config = dict(
    n_layer=13,
    d_model=256,
    n_head=8,
    n_kv_head=8,
    head_dim=32,
    d_mlp=256,
    vocab_size=1024,
    activation='swiglu',
    norm='rmsnorm',
    norm_place='pre',
    norm_eps=1e-05,
    positions='rope',
    rope_base=9720.0,
    rope_fraction=1.0,
    qk_norm=False,
    attn_scale=0.177,
    bias='none',
    tie_embeddings=False,
    parallel_block=False,
    init='uniform',
    init_std_qkv=0.0412,
    init_std_o=0.0,
    init_std_up=0.0412,
    init_std_down=0.0,
    init_mimetic=0.5,
    optimizer='soap_variant',
    lr=0.00466,
    beta1=0.95,
    beta2=0.98,
    weight_decay=0.12,
    lr_head=0.00849,
    grad_clip=0.5,
    warmup_steps=200,
    schedule='wsd',
    decay_fraction=0.856,
    decay_shape='linear',
    final_lr_fraction=0.0,
    batch_tokens=[16384, 32768, 49152],
    seq_len=256,
    doc_mask=True,
    z_loss=1e-05,
    train_tokens=107400000,
    steps=3693,
    dataset='wikipedia_en',
)
Each number is 500 + 40 x the weight over its row's rms, rounded and kept within 0 to 999. Layers, rows and columns count from 0. Numbers have three digits each. The size before them is the row's rms in percent of the matrix's.

# layer 6 MLP gate, 256x256, rms 0.158, rows 47-80, columns 128-191
112:465525531509486481480481504495565561479501474483504449517507479544519496502461517496500510526446509553497452500535568524464434565448492459593429434387480583561439531512523452483553495473555519
106:533364511505412481494516471470532514523512474496496536501509517499438482431535486528575518545545456488523490566477563464484510526491578539514534456464519469480500483586440458543514492526420453
092:531494506484498483424514505543495516503536498505420554490520486420452506468505485569444552452484511482497455545527512472530562435529434559505505465478499408583450503487502509497500429501506512
102:482480457483502449408552472555431388492481471527497452578469497513502485424494474488486503533467550515475501500498476496553536500495499512508502512544496514452491518579454485527519460492437540
089:554570478495482476468404518576487556552435441485467448559531504533553521504452506503524460481504491496498472444514533524597447462510540483490501509575544473527537422558402527499446508493514482
097:469491540479490531514504524552442496441503499466530493463537543538482494517448474539464522446535431534466445525539461509457568558547506492423495560531539529523512516563503473468500526494507514
090:439479496544514447519589546497522567519464399568520405490507526553541490562509477512498590467535492516516412470417551463540506491446522496492573550532450458499487566554551539497544479501545520
091:576505535439512453563425463466470556589527492519476492487505492468535483540482454440531577517511394440485437494460485554490539400532490528550470529414508495497546488477398497461477523450480468
098:527547510500465609519524531519545488524526499470487407519422447520494423551493506448543546544535479480516468487484546552557529454549453540441524529607470470488465535462525518587484497476435539
098:584523526531550537483560557477456496471539475525413527491508489524481471513466476484441527471414487492415528521528507550555451529482531492524512512570548483471475528530482525527456575512491497
099:479509545588463517494439545501569479545457504548474579512484509489469539519529478436528535539528565506518476428458455435504505571504531558537534599503512526479470496466420481538452583413479464
097:465543441465531516452499500494490503534478484511488506514576522501483489503485525484429521549504471552625522574478497501499513516507467493530517477527472479500464566449449452438497471471507491
096:544528482559476456459507518518545460445507478560538487514505467351508470481491506472553488433462502489449452521467497458560520478476581539447464479576464420505494529447468473538547468456431538
090:481523502436532473565489558554484498503538490480548493539442456461445449512546458442501497444423518526559483572431469466546565462514458505516489465575586506526458542486483503478573552484522522
102:491493472511500542580513497543535507496471422474454477533536509542475519539479548491473537554475550518505542421552535543579513428452415431527437529464446489510488548480466499486508456516472517
104:412495518440468487498475453432512476520433493514538489570480511450522508526489511447549449479466461508509537548514499480530552521500544469509501492504554491610521525513463427478528493435570484
095:578458486521517494511518518485516470516578511520487456493587536523460500440507477473547541492544467502502446573407544452442473575523471502475559501510488471459477482481522484536513527462447543
102:505511494566486517515512497530471520506476398426440484556526566563552445539462512528552513523489461450570516542509548494523557499477502516489442494437480497522509562488429500524558473535501458
105:449567523448468525492429550457548489534497501557558543526482495552447540578521455440498465533497542517516513498521486548449507508511480495525569445491518521456522410485410430471554528520449490
091:472478528456487533515508524490499516514529444508526554488511451464515436523521521506501540512535513496524445425511549422442449490417457441440539497445513533475461545483492423417440474467525488
099:478516483447511490535476507554501438452500502483503450444518456566544494475541479480536532485463477538470472498485483557477534497420519532493534503555497547401562498455518481437509420486513550
106:576490576475499514522505413509466500505514482430518432472523465475504441518487486463588563484522509502499501534455590515467595503514516478487439474492473487501453507536527513510447529488511499
092:527513542426484447428567517513486598488506496512525445494482504442527542481457399495487515475545483441444583471516480549455492500526581472493489562431549505486568459441524539524493500483499515
095:522480471453517485480453459492506481573540539536435476445458477499480530510462456503520478466533467475503493531508527522544496555485459506429487511615509536538475543538553536491522546454461512
106:468496538562501560528524550357498470481532574527493554490507440499441511569511500446421502481523522487487474511484491465486493539511480505498635503496511495515547511440559466485425510441444461
097:479472535529538544468484507493458533517453437467422540448497538498517514569479506441512430498498500554527530497514525597459475417538513543579461545492435526570504469509472510467473561493522412
098:511474568432469492481503507532494517445533427501491525490472501526527596479437442476516461495463481518490402488586543500487532493424534565578465502475513517493489522511481497507439432498532538
103:463504451478511456481544583510464545524548558487421524472522577507569488561539477503427561497580464489493510550564482515413479484481537520502497507489487474491578456473456456467495525454488510
093:524543444553519530517502511529472528521500501438480493641445485535501472536508528473473449529521498454500461562482537499471527444467506491493503562442530435449448514453549496483568508418475434
100:516535524507487551434442463476560556471434520468500524495466589493505529489476556477542482495491441456397550495433450583561444517590529523522444485467515531466515459485519574497537500531571541
099:535453508477476496525596528595461503476501505497518470475489425497524491501461485518463484532511485471543488468584549435525510485433501455531559580477546577477510514493507574530488536573551495
096:460474452467518487558422492448499406549462565485528593448501535506494528535508557487430483545511512475505448462478524528495496481558535481581470529598483520479479478484542517448526442494536566
104:521513413470441458482481516451497531536555482415462508504464472573481556555460512439539481570464510570450460450485483455539552439534541476482519508422483577527527533468562487484486477540455467
096:572557482458591440529479489505527515507463520476424499444564475477509396476492550553584553535499488547498591487485542485495514491476495486479544532540481472515461504455441517557484476491493518
# layer 6 MLP up, 256x256, rms 0.159, rows 47-79, columns 128-191
103:393500551462500527516472513524551505515488440473487453518485517550417540477439468471520526434443481484475487445514498529546459496513549485492501519420497509510463537499506452493532514604537517
106:494435488479481499483495477525450529478523465440504507547516495544420528453434473533557528451515520411519552548580552524542471481503560490509499440536524461433470462497510528483513473521477473
091:523456487509462515562459473501525508508488497396544533506493564426471497573466449514484416524472459476487473479431422541508418466518475490514505582485446470561571454476513537528460472493492474
103:535452427531453482546544516543468471475522467460529532520480466535509395427595512508469558507495471454487542435524531565472471508489473464518451404529476471505505495485524527532515424452418509
092:574550544517446490405398468517510517502472459529484479487530527553521491470509517491498442542565527524461418505536478501573481460462523496503500461503630526471533452587452488509467551522512577
097:509461510475467387543543547497561506515549485470463496528489479589453550549507486500517459463475442473505515553554489593501506522524498555490471510575483490524506557488508513548546517533504530
093:506500512563454488508633559529450505458416445559488401485465535510551498535544452499529510479476492496496494462426487559494468464466555547471542585520533510469515519562571485549560455462569451
095:517553524458553488538445554507452526622479463566507445487458454483477500528489381487558462533542472462461454520513499528424522450519550501538450506489536504465549556498442508539489439462499465
099:532515506496532503480516455543434569533519473426493485495581501527451532538557520550548433523508541493461497564527497451442505565551504530496526416488602554444447580525477484563499488543538503
101:499504452495521532502480464553514503523496612525465526554505516476542541531523476504448549473486519531534536459523469503549484496525502487535640421500595489438555539450516474514465517496479480
100:517508482511534480540486550518463542546463485470492454517440537534385477493521519433563517491559500511468505589462476444559469494547482469434476472525494457544486519449527475498501461479549518
099:467535444471615511403469485498508508442522514505486479598547556448477430456455500560427513536478478566523539544461497507488471502551497500492534428485484542457488575435548493532445421467552448
095:524507464550463496505456447493509517508492470475445424515503430532469445512505498501554504513552546525441492414489535486448505529427552539522571437532505533514536531562560497512556528494510514
083:478477532534518477541478491444555503474522397448413545441561521487544487511465566484527524556509513493524508488474526465473499551469522558491514532488436456479474517515472484449500466484521526
104:497532488558504508440464512485507429549459501468524520515558512517429485516463458555527510492441424533463474468458514565433482543486505482495531519507497529477517490499526598439436495502560559
101:511485418528490532443531489538493475570558448428531554524473414520522452416485472473453534516491490503538527517488561503415523501519542447427438575503437497473545495503491530512543449432485484
097:539468487525495491393461522485590541514561524512504519485469529478499531464527529587570508481526492519464458483467512532483546512497481487512510522502527553446410489479493438539484485449462519
098:494491523518522491507554504588436577519514489497546496471519470437526509472455468498505507537555509499497513476420489503499391498508424520537501500545499484559435457514528454485485482480549523
105:477580585435511497425517567504559468518538521511526544460503532456481542506509493520524478499495537589510557477528480501476477521440476478577529481542550488510516482459481473461503588509505505
095:481449516450438528479468509508500524503536455435518557521516503468480430506518585500494469528470476572480470555502505449494466448437453476462548496495478521518493553496523479418476487485464425
098:530510531537512505454558522459457448548457550605480447466495449451556543480506473532486503488451531534462491489482498498446501465454528473492506480450475563499584461516465478514565463468477536
106:469504473483513539524485414504504507490513535471534504548591494472471458459530453552443562489528468483468451448454622402439576551472501480487456496515477504551429485471531551496474475461493519
086:446459453596501529488489517491475447549488499529551479548485557486479490517553533455537464539465462458588453537551517552553508509541377530527516469495486525465497560447487468488506512463543506
097:516486480431476507539527427511455534530511475564527482511548481472430512513583452438445421499462469526567487538496510531578471513521474478495512505522452552511491507506529464502533442501489532
101:518492398504478473523434420573501472542516517523490542471486427583441580492415503491515451545499554428473526511502491488507519478470528499546445496509571523504471494452541627460500491428488488
101:456559494423458459484548472454579477477567488504477500478517483521474519565505493496528544539453597444494437484469538477499472486536421546551458532489486512509525446506483556547522453546486486
094:529515488483493527475489485442475471456453476538466514560431539472530441449499544537528478572484523455465542481508548504547516522573525483545479513508512523515489530432496507496523473456472517
105:528464465560489435532504524504569565533544485501524538463547531443512572434452453486461551527521533501533478549485488518463455594494479527471506453517510458453520531471472511473493465495516502
100:525518507488502491573560428550482473456536493545477558503517525528470495452467514506439538490533524545510508485577528474452522498521496519431493560502502555488453490499520460490498443509480476
098:516591500501519476469491447479548513505427470474388506485527520482446494511440520529507486570531446540450503479430530523500529483524507534522513479480581495499478490425480506530569519581482464
098:422565527469464491496496518472517575520508502471454529564529569498474550479511538510479473500490505541500526548498448537533456531538495490521451512460478500452510437535517429411520480480556487
099:544485536531502491507463494500512528479468501432492472516571487517551434519425472546549519498496471507444468530627501496463474493447447514515553455536514515464502511500526506528469475506504471
101:497579418508477467472504484488521513516497449477525491478497546582458531540491502448527487519479458576528425466484522553540518416556554482486512424490535497533526520505523487567437487522533516
# layer 6 MLP down (transposed), 256x256, rms 0.15, rows 47-79, columns 128-191
100:457551498459530545587480560526573496490484542498482489570500515594501508527541515500527462459527543464489423487556495518560449545460487516501537439419500502535506472503480478490477465602495576
105:557454513530407442509508454487505431528558527519451504528488465493511543569487531502519576449524497491499519527432544537500382487485439467496489466477512527489521455505486415471414529509466464
094:545493436501501485537517459448524509453514461513491544544522561490414506541499484450521477538467491478398485493462425440541563482535608464481557552459454556492452406564470534459502528587508479
098:491490437457454532497525537498538442516493459503464492495535485478501469508505480451505543506540517523510493506559414534431467508536526489542513525505497510474508529505469495496447529397434455
097:561471488553431462549483537511575522491468462459465485549603515525472562393453537488455444486470488499476491552494469530558536504475544507522464505490567560484547430542456484520531480461530504
105:478478518546521450495499578568500545426506551548568594544480475519492552492515496443511524526442523533494471506486561526442578476493493494510460529485467474526533526505536487473485467466475484
097:500503483487514500606497490478453561551552471492516513464509547515545529463514532506551505484511511534450486533484542571481557522452578555563473404515558522501472505462508462482459496468521509
099:478445512469467510500452447529475505525510504484525517479527523439523510485435486403507481453592510458523497500545526529444534504521591471461513515525506581450623488548492489494536515508456443
103:544461469499476420463538464476531509508540481502552495579504546498532546499509491493553509518496475529535457521522500495551534508447467448415489496509461503507503514465473597499478406486456529
097:514497516479518501562491477499537538521520502547530522501462553507466501510523514457456582493409469536432502522498465459398485487480521510463524453492504548446524489518514530570497401505454457
101:479512476527559487446455575486491543468457498533513474488442507486477526558421478497609548472510465530467479495539536580537499472540478517493465514459518513473582493438521506491514513532500445
102:371459469458446476477496426510453556481468519516507503500607536497478515457478525509535538535450553417549471403458506411476494501489461398541519528439567481542506491606509486497586474488476476
097:512446542564523499455503472572508486537487471524469522508454484423497487470508479488483484487452543478471512529575496552522463427451522516500524409513505499456523508543481432518475534485533467
094:505543494525491513466561501488492493479542457491458528519497456519508524543492533543525522583546521499547480455599582511491501524453555529428460490520441484554451525502478488497487496533550514
104:490519678463479519510447575511486475499458533496497391537518552467441424531506459495528527509482559503493475514452526540583474551527477498544421503494523482523514491505466516482487495508510496
102:505530488484518519454525454533574545514535476479431481516523425461515475492469483510438497533438465471552464508532523484551458534487539508475497462536511481443497504565482521438498522461512490
097:561537498569483490474484501529395523487478498535530530486506498476530458459458538491511448529456488449520546514537503476500494487464556604469537449499467475494491520461522591520462529501578489
098:461460480586551559585551522578479450418491477517487545488527569482461428463578561590569573499551510473499544503539495569496387508475540463430507517501511556522502533484568522550460430504438457
106:492500449622472477497522542537539488514532492468482508474490504551499463530464497447528529479495477530537515522479493523627512481529405475467575478483460534479600507524556527505408549496522535
103:462472529373495488522448517419464463497507450481465493468461481445521425467524549477541497467439518474497521529576452526522449508517539535436514520443573535532543543492498460480491502387543574
101:514519522554526512423528469520515500482511470491470524560452508455544537426525460538451474509539546437507555454495468519488490484498461499455456473484536471539515558463492520509512539562472454
103:450504505540466433450535569523531433556486476514489425474510458469464535566532526436602507462547560523498459481518469484511523459494524447460465465504483538472508579524494526430447514492517429
091:518545488493507418445515500471506460507510501515434548467438471522484496512565514557543459511487495485461466525496486503487469513558536566483519474483479457592542555488502506454521524521541499
096:495545447507573572431488536493509521535504549551539538406535499508542467518568507528545472589570426495442522552456495451530430486507470491504469494516518483495521466466531492474525502503522474
099:499512527522609483487447565424486528507503497510454467534470451477506531464519410487461524519541516456520536474477461473546525523467446552435526471520479557521422502523572546516555513523475531
099:530547464444423488508519462464491549474551505507535478477433478635525571534456458526458530487508422453573537537529494474455456539550445449544485507444447527556422576503499442559471432498469522
097:503538522548538445513522498458494471476539478510464577471418543492500465507519571484509507585601540526508541456475496470525579491496508510490542454484505472494511536508548449426560482520494462
099:484482546505516481471521415534510484523555466502524556471622495512465495520442524510495408538534516520479508539547489501476467484569412549517505457517482493477572505483542544495502462520577526
100:553588544509475490466490472499488538486530519446486494478482464518481523485452488548528479550516494616582515502540540574499473548566483536562584529415547507448526436521509464505558481486482478
101:517505498499506513486477450513533474463470508482468496545480453529469448532503500522490472477516562528556410582514506431552444535571455480391459515490529441397503484490471469500500490508540475
097:533540472503479494421552457435520523507533427552453515535553500543511569462528505501466497477508448508469480533463448561491500466502538535429495506527528434452499499527605460465537498457488485
100:529477507523478502423515479568486516517468482537509554486456457463487476495512468514551526525540529447516410508550509485569533466479572430413530453576518553533413516546461491490499484430531515
101:510595528478498506503578515496438461491486534463466484538538462529595456545536488443507481477506567480544484449488535527551509480456545500475417500476491487531547539466491536449550491476500480